{
  "n_layer": 10,
  "d_model": 768,
  "n_head": 12,
  "n_kv_head": 6,
  "head_dim": 64,
  "d_mlp": 2048,
  "vocab_size": 51555,
  "activation": "swiglu",
  "norm": "rmsnorm",
  "norm_place": "pre",
  "norm_eps": 1e-06,
  "positions": "rope",
  "rope_base": 10000.0,
  "rope_fraction": 1.0,
  "qk_norm": false,
  "attn_scale": 0.125,
  "bias": "none",
  "tie_embeddings": false,
  "parallel_block": false,
  "init": "normal",
  "init_std_qkv": 0.0225,
  "init_std_o": 0.0,
  "init_std_up": 0.0225,
  "init_std_down": 0.0,
  "optimizer": "adamw",
  "lr": 0.000394,
  "beta1": 0.9,
  "beta2": 0.95,
  "weight_decay": 0.27,
  "lr_head": 0.00568,
  "grad_clip": 2.0,
  "warmup_steps": 588,
  "schedule": "cos",
  "final_lr_fraction": 0.1,
  "batch_tokens": 65536,
  "seq_len": 1024,
  "doc_mask": true,
  "train_tokens": 836000000,
  "steps": 12757,
  "dataset": "wikipedia_en"
}
Each number is 128 + 32 x the weight over its row's rms, rounded and kept within 0 to 255. Layers, rows and columns count from 0. The size above them is the row's rms in percent of the matrix's.

# layer 7 attention key, 384x768, rms 0.0206, rows 267-272, columns 0-191
size [ 86  90  87 102  94  83]
[[132 129 137  89 161 183 128 111 158 125 152 100 113 120 103 135 115 196 152 153 145 208 136 100 128 183 118 160 107 129 108 134 158 129 158 103 150 176 121 129 148 137 114 157 101 133 149 162  90 104 141  99 162 121 157 109 158 143 146  62 120 135 151 156 171  91 161 150 162 145 145 141  82 118 126 147 142  74 116 115 127 151 164 142 109 142 102 143  79 121 158 141 111 134  52 156 126 144  85 134 139 122 132 126  74 174 176 140 119 139 184 103 102 186 117  96 176 157 182 124 119 153 104 194 121  96 174  94 130 112  95 171 161 195  87 154 136 120 107 162 118 126 201 130  99 102  96 100 154 164 128 108 110 157 136 173 114 138 125 125 165 111 125 104 140  99 169 106 126 169 141 143 163 128 136  20 167 124 123 118  85 102 151 122 125  82 130 172  91 178 128 113]
 [188 102 100  91 132 122 209 131 120  85 130 164 155 156 152  83 145 104  82 115  82  91 153  71 168 103 122  90 140 147 112 130 150 154 141 174  52 153 109 140 140 114 116 117 136 135 135 161 135  94 120 107 152 139 149 129 179 125 156 175  91 160 187 166 122 144 147  74 143  65 127 124 134 135 134  97 113 159 111 163  97 141 108 118 150 116 112 110 126 107  96 103 116 121 167 104 207  98  82  85 144 129 145 119 128 142  65 113 130 141  98 135 167 132 116 112 140 156  99 148 132  57 113 182  99 127 101 130 157 146  96 130  87 152 112 127 216 115 124 147 154  75  80 106  75 144  75 165  91 129 115 140 138  94 120 155 175  89 137 184 103 148 201 152 130 166  86 150 140 121 103 137 130 163 112 130 125 158 163 118 125 105 124 160  95 127 129 139 119 122 127 152]
 [131 149 146 133 158 116 124 162 168 113 111 141 103 139 159  97 152  48 135 123 124 122 174 119 149  60 142  92 147 173 137  93  91 120 108  99 135 109 112  99  69 203 137 122 169 144 149 165 109 138 139 173  85  71 165 103  83  78 106 178 156 126  93 123  89 154 110  48 129 134  86 132  86 157 125 165 196 177 181 122 109 107 104 163 129 116 114 170 150 145  93 117 114 178 158  76 102 136 149 130 149 201 161 137 140 141 120 141 107 135  87 118 130 103 185 124 128 127  98 126 139 145 167  76 133 141 160  91 108  68 159 187 115 103 100  73 135 129 150 107 176  78 137 157  69 150 112  69 154 165  99 178 123 148 151 113 119 139 121 106 146 106  97  97 120 126 128  92 131  82 136 110 138  97 119 233 153 119 130 161 149 124  94 134 118 188 152 137 109 145  71 132]
 [167 156  97 159 132 179 133 181 138  72 115 168 162 161 109 123 150 141 104  83 167 127  87 114 118 127 101 116 163 118 106 163 110 163 145  88  78  98 138 148 136 141 117 133 129 140  63 110 150 131 124 142  93 112 104 119 101 118 131 110 128 144 142 128 210 187 165 153 147 169 169 130  39 161 129 149  87 158 133  89 162 153 161  70 166 115  90 120 135 124  96 109  92 118 109  82  96 197 131 153  81 101 185  87 125 142 136 113 150 190  81 171 145 152 151 127 156 135 120 100 132 149  94 165 113  97 155 120 128 139  98 119 124 121 158 191  50 149 183 172 185 155 209 131 139 133 133 149  66 180 108 105 112 150 151  94 112 145 157 100 137 132 134 119 161 125 123 105  77 140 193 111  81  86 172 129 131 113 120 102 149 142 173 143 132 100 148 121 157 148  80 130]
 [104 103  89  64 213 181  86 109 100  93 180 106 128 130 126 138 107 167 103 153 120 136 142 110  74 186 118 142 170 125 112 182 164 135 125 168 120 152  88 138 149  74 111 167 102 119 159 120 117  97 120 134 186  92 104 143 142 171 105  59 117  69 179 141 181 187  93 154 154  91  99 100 140 108 112 111 114 180 130 143 166 117 159 141 135 132  75 111 130 117 112 158 105 121 116  54 163 147 151 149  87 105 123 120 142 164 238 112 123 113 185 116 132 123 117 109 127 134 136 171 170 126  97 137  99 115 169 102  87 145 102 149 111 143  89 143  50 153 105 159 139 126 106 179 186  72 162 123 103 101  81 125 153 151 102 171 173 149 152 166 141  95 116 121 155  88 162 151 119 167 203 129 149 108 143  74 166 114 152  29 164  76 139 115  96 103 153 147 106 126  76 120]
 [135 102 103 109 143 152 146  87 183 141 183  87  87 108 140 178 121 151 183 106 160 115  79 132 128 133  74 164 134 127 164 165 141 124 165 179 182 128 169 109 192 128 150 164 118 142 153 104  90 104 110  96 137 108 115 133 170  90 146 165 100 188 173  84 144 144 139 137 135 119 109 132 123  86 121 136 118 109  81 132 107 180 113  83 157 170 180  83  99 114 108 128 174  39 184 169 124  99 111 155 180 111 117 162 120 153 103 117  96 116 124 136 133 101 116 134 177 131 139 135 132 109  98 170 138 138 150 114 133 176 106 160 153 133 161  96 144 108 123 156  97 176  77 113 137 136 135 145 123 134 114 113 152 167 150  31 132 129 120 176 104  82 116 162  99 138 143 134  94 160  70 147  94 136 123  62  88 116 116 128 169 122 162 140 114 114 139 119 141  70 111 170]]
# layer 7 attention query, 768x768, rms 0.021, rows 524-529,588-592, columns 0-191
size [ 99  85 103 100  98 100  94 110 101 101  97]
[[147 164 208  86 154 149 128  87 153 111  40 123 153  91 150 149  65  82  96  96 148 117 143  93 118 145  87 117  77 146 169 135 104 105 139 124  64 169 118 179 156  91 122 142 159 164 106  70 111 128 150  77 146 142 110 148 115 134 169 120 177 130 193 156 175 158 133 184 154 168 115 125 141 105 150 132 127 109 173 116 180 154 106 107 158 124 125  96 193 111 146 127 189 171 130  33 141 103 176 178 165 134 172  83 118  65 175 159 120 108 112 107 156 143 100 158 104  54 131 100 159 187 150  99 160 178 180 119  87 100 131  49 134 107  90 196  85 112 119  63  96 181  96 144 104 124 109 130 171  85  79 144 110 132 106 167  70  54  97 153 166 126 131 119 162 106 169 147 114  97 146 126 141 142 132 134 118 154 118 146  98 128 153 123 112 105 126 134 115 109 114 145]
 [123 184 223 157  67 117 128 140 155 208  94 110  89  53 146  88 124 123  72  76 110 136 151 102 116 169 157  93  89 126  97 155 150 119 118 131 126 224 117 179 136 180  84  81  85 202 170 141 130 106 143 135  91 128 142 102 115 136 119 176 136  78 137 103 148 159  99 134 161 155 116 119 134 139 150 156 157 112 164 109 135 167 117 100  97 160 145 141 157 104  64 106 140 144 124  93 140 181 102 146 167 171 141 139 107 151 115 153 155  90 129 130  81  85 133 159 149 120 166 189 149 130 144 156 143 133 163 107  94 117 143 108 168 144  96 133  58 160 114  72 104 158  96 120 173 114 179  70 131 107 136  80 113 162 177  85 173 150 107 107 106 141 120 100 139 134 147 186 136 110 134 134 123  35 181 103 147 207 137 181 146  74 130 171 170  93  74 128 108 128  87 161]
 [114 107  91 116 115 122 109 128 160 131 170 155 154 146 152 171 171 135 193 134  88  90  39 115  66  85 125 157 117 131 121  34 129 101 111 164  96  49 108 111 124 127 142 133 182  84 104 132  94 168 142 152 159 177 154 116 140 162 165 149 155 138 118 101  92 192 155 114 108 126 110 188  81 108 110 143 145 143 110  57 132  77 108 128  97  95 143  92 152 149 140 115 147 182 151 190 140  97  99 138  83 131  34 135 110 125 134 131 123 150 132 134 206 121 136  85 167 146  94 187  97  91 139 104 130  97 133 108 125  98 106  77 102 134 182  69 191  83 111 186 200 154 150 105 138 104 144 176  51 174 155 185 148 169 112 115 119 121 159 144 137 113  93 148 152 153 144 110 122 133 105 125 131 173 162 147  99  77 124  98 109 141 167 109 100 167 151 136  73 120 150 126]
 [133 102 182 156 108 123 143  74 140 149 136  75 150 159  94 142  68 131 135 189 190 135 133 129 120 191 124 118 132 131 138 144 129 130 128 136 128 105 131 142  73 158 128 147 155 143 121 108  67 157 130 134 115 140 148 175 123 135  88 112 123 125 165 114  95 153 163  81  98 205  69 137 136 137 113 194  91 193  85 108 104  98 131 143  38  50 123 174 145 120 168 183 161 194 119 120 180 138 101 140 155 118 120 116 151  77 162 146 102 101 194 136 155 127 105 134 144 131 133 175 132 106 192  93 153  41 134 118 109 107  60  92  92  95 124  84 181 113 152 100 157 169 177 124  61 152 117 104 134 103 147 177 151 143  82 117 159  90 172 182 127 110 127 135 129 125 108  80 138 172 126 169 160 123  95 129 163 139 156 141 154 107  96 135 119 157  89 128 210  87  94  81]
 [131 121  88 138 103 161  95 109  98 120 146 137 134 146 155 169 151 142 148 160 209 136 151 152 134  88 110 189 176 118 116 141  88 132 107 140 149  84 135  97 142 107 153 144 165 118 149 115 177 125 121 102 143 143 134 171 106 156 187 116 103 173 141 107  96  90 138  67 100 152 149 152  98 117  48 119 132 177  82 188  81 118 181  83 103 126 145 113 116 109 162 184 156 113 115 149 122 138 143 120 163 147  87  88 156 125  69 150 112 169  95 129 112 205 111 126  37  99  88  56 146 104  72 150 118  91 110  74 189 143 136 108 131 146 133 167 120 147 117 140 143 136 162 124  72 125 124 104  98 113 173 144 175 117  76 150  98  71 169 115 125 164 106 174 114 144 116 141  92 174 124 162 114  96 125  86 136 122 118  92 132 167 140 154 122 186 108 102 179 161 128  95]
 [119 186 206 111 122  81 143 102  95 155  97 102 104 141 176 123  43  88 118 119 118 168 114 129 102  91  81 110 141  75 220 115  92 110 164 146 112 134 170 148 134 134 144 110 141 187 110 153 160 154 194 164 122  91 127 158 115 135 108  72 117 152 110 152 106 103 113 131 108 107  51 132 103 155 137 155 130 151 209 132 135  97 113 182 107 158 166 150  73 149 107 133 143 159 141  31 133 131 130 141 183 161 149 131  99 137 102 144 128 140 130 128 111 140  99 108 126 104 154  53 146 105 154 129 115 122 165 133 156 174 129 163 103 107 134  80 140  98 131  82 123 118 107 131 150 161 125 163 158  98 134 174 139 145 144 110 110 132  96 187 150 117  93 150 174 109 118  89 124 111 140 120 154  49 123 131 126 111  82 157 124 193  73 134 167 139 138 180 105  85 123 149]
 [148  86 138 110 178 174 118  96 127 123  53 141 153 100 102 172 131 144 147 120  78 112  90 169 139 123  69 175  97 180 150 199 117 116 132  77 108 166  71 149 137  91 159 170  79 130 107  94 122 162 169 151 161 156 176 103 103 179 105  99 123 130 187 135 190 106 146 182 110 104 185 117 142  69 108  96  68 118 109 138 177 135 110 118 161 147 116 120 170 153  79 111 131 135 137 123  97 147 136 136 122 114 173 138 120 135 141  93 144 117  93 157  49 122 169 120  71  80 120 101 141 181 108 182 151 196 112 121 137 114 138 123 184 160  91 142  92 102 126 135 154 147  68 121 135 158 123 159 174 143 139  99 155 140 117 126 122 142  58 123 109 156 108 186 163  80 123 154 145 111 148 112 145 166  73 128 188 127 144 108 118  90 136 118 124 101 123 134 176 131 140 142]
 [120 160 155  93  79 109 149 174 151 163  80  86 184 174 129  69 147  81 120  80 119 113 135 165 126 150 167 145 139 125 137  89 197 120 133  73 126 166 133 176  64 146 122 144 108 132 163 122 107 124 132 164 141 145 183 106 109 163  70 180 173 119 138  80 120 162  72 114 175 126  71 130 102 135  95 146 131  91 109 162 174 181 113 199 119 110 105 102 149 112  72 113 144 129 118  75 129 104 132 138 111 108 155 141 110 142 135 102 108 146 106  85 182  88 144 126 188 132  81 180 143 130 175 156 131 146  92 109 122 125 142 131 157 110  59 123 124 163 149 168 181  70 115 107 138 106 156  99 174  89 113 171 137 188 181  73 131 135 118 116 112  85 113 140 137 122 112 129 160 142 117 167 145 119 148 166 164 144 124 220 105 123 121 134 150 140 118  83 111 121 104 152]
 [106 148 117 132 136 168 119 131 126  88 203  96 168 121 142 136 215 117 134 128 101 126 116  91 126 158 175 113 170 155 156  95 127 119 148 203 130 147 111  68 123 175  88 119 137  79  95 170  65 180  85 181 128 153 139 149 131 147 189 142 135 120 128 141  89 131 114 123 119 112 105 170 100 115 158 193 160 165 153 127 137 104 106 131 120 146  81 140  89 119  27 109 139 167 152 154 101  96 143 126  96  82  72 114 163 185  85 147 153 152 138 118 225  70 104 100 136 132 140 136 110 136  94 130  97  68 127  78 118 142  94 161 110 118 121 127 212 162 118 145 128 114 135 172 145 109 131 147  76 148 174 163 129 123 130 111 146 122 174 154 115 113  82 119 131 149 173  98 110 106  94 135 141 140 148 133 134 111 129 145 182 223 106 157 117 148 143 108 115 142 140  70]
 [106 133 141 101 167 155 177 120  77  59 157 105  89 134 147 180 117 144 152 132 174 126  92 117 136 141 158 111 118 120 176 124  77 139 142 162 113 158  85 108 139 171  77  98 139 130  90 183 125 194 122 123 111  72  82 162 151 117 215 122 161 178 129 134 119 113 138 103 113 120  69 100 126 137 165 156 162 130 104 111 168  66 133 146 120  90 175 169 103  96 115 145  99 152 136  81 143 108  93 143 145 116  96  85 143 180 108 161 156 154 132 193 167 115 120 121  85  97 176 120 151  98 145 113 108  89 126 102 153 129 113 175  52 137 139 104 151 153  82 151 146 130 186 132 113 153 142 166 144 108 204 100 112  77 153 123 145 109 144 124 169 137 109 135 103 151 147 108 131 174 123 156 102  85 151 124  94  72 107 197 176 177 138 141  86  89 149 117 134 102 105  95]
 [ 70 109  87 145  93 174 128 146 137  82 159 142  65  81 173 156 126 172 112 171 231 139 136  87 149 117 151 138 174 131 108 125  70 140 126 126 129 142 102 138 140 101  90  65 123 118 149 125 158 105 100 100 120 100  66 130 134 145 173 108 114 152  72 128 161 132 148 133 170  94 145 138 101 118 130 133 111 168  82  95  91 120 185  77  98  79 160  94 104 124 188 135  73 113  91 184 145 134  77 117 118 166 165 138 173  79 105 173  91 164  94 119 117 167 136  65  90 177 118  66 116 121  30 148  88  17 130 129 158 143 172 159 126 178 195 128 134 126 138  75 125 136 212 141 121 123 150  96 142 119 110  80 145 112 105 163 149 144 129 108 124 148 141 144 102 115  92 140 104 212 157 148  15 164 174  94 145 122 125 117 131 189 135 108 161 123 110 122 112 151 127 145]]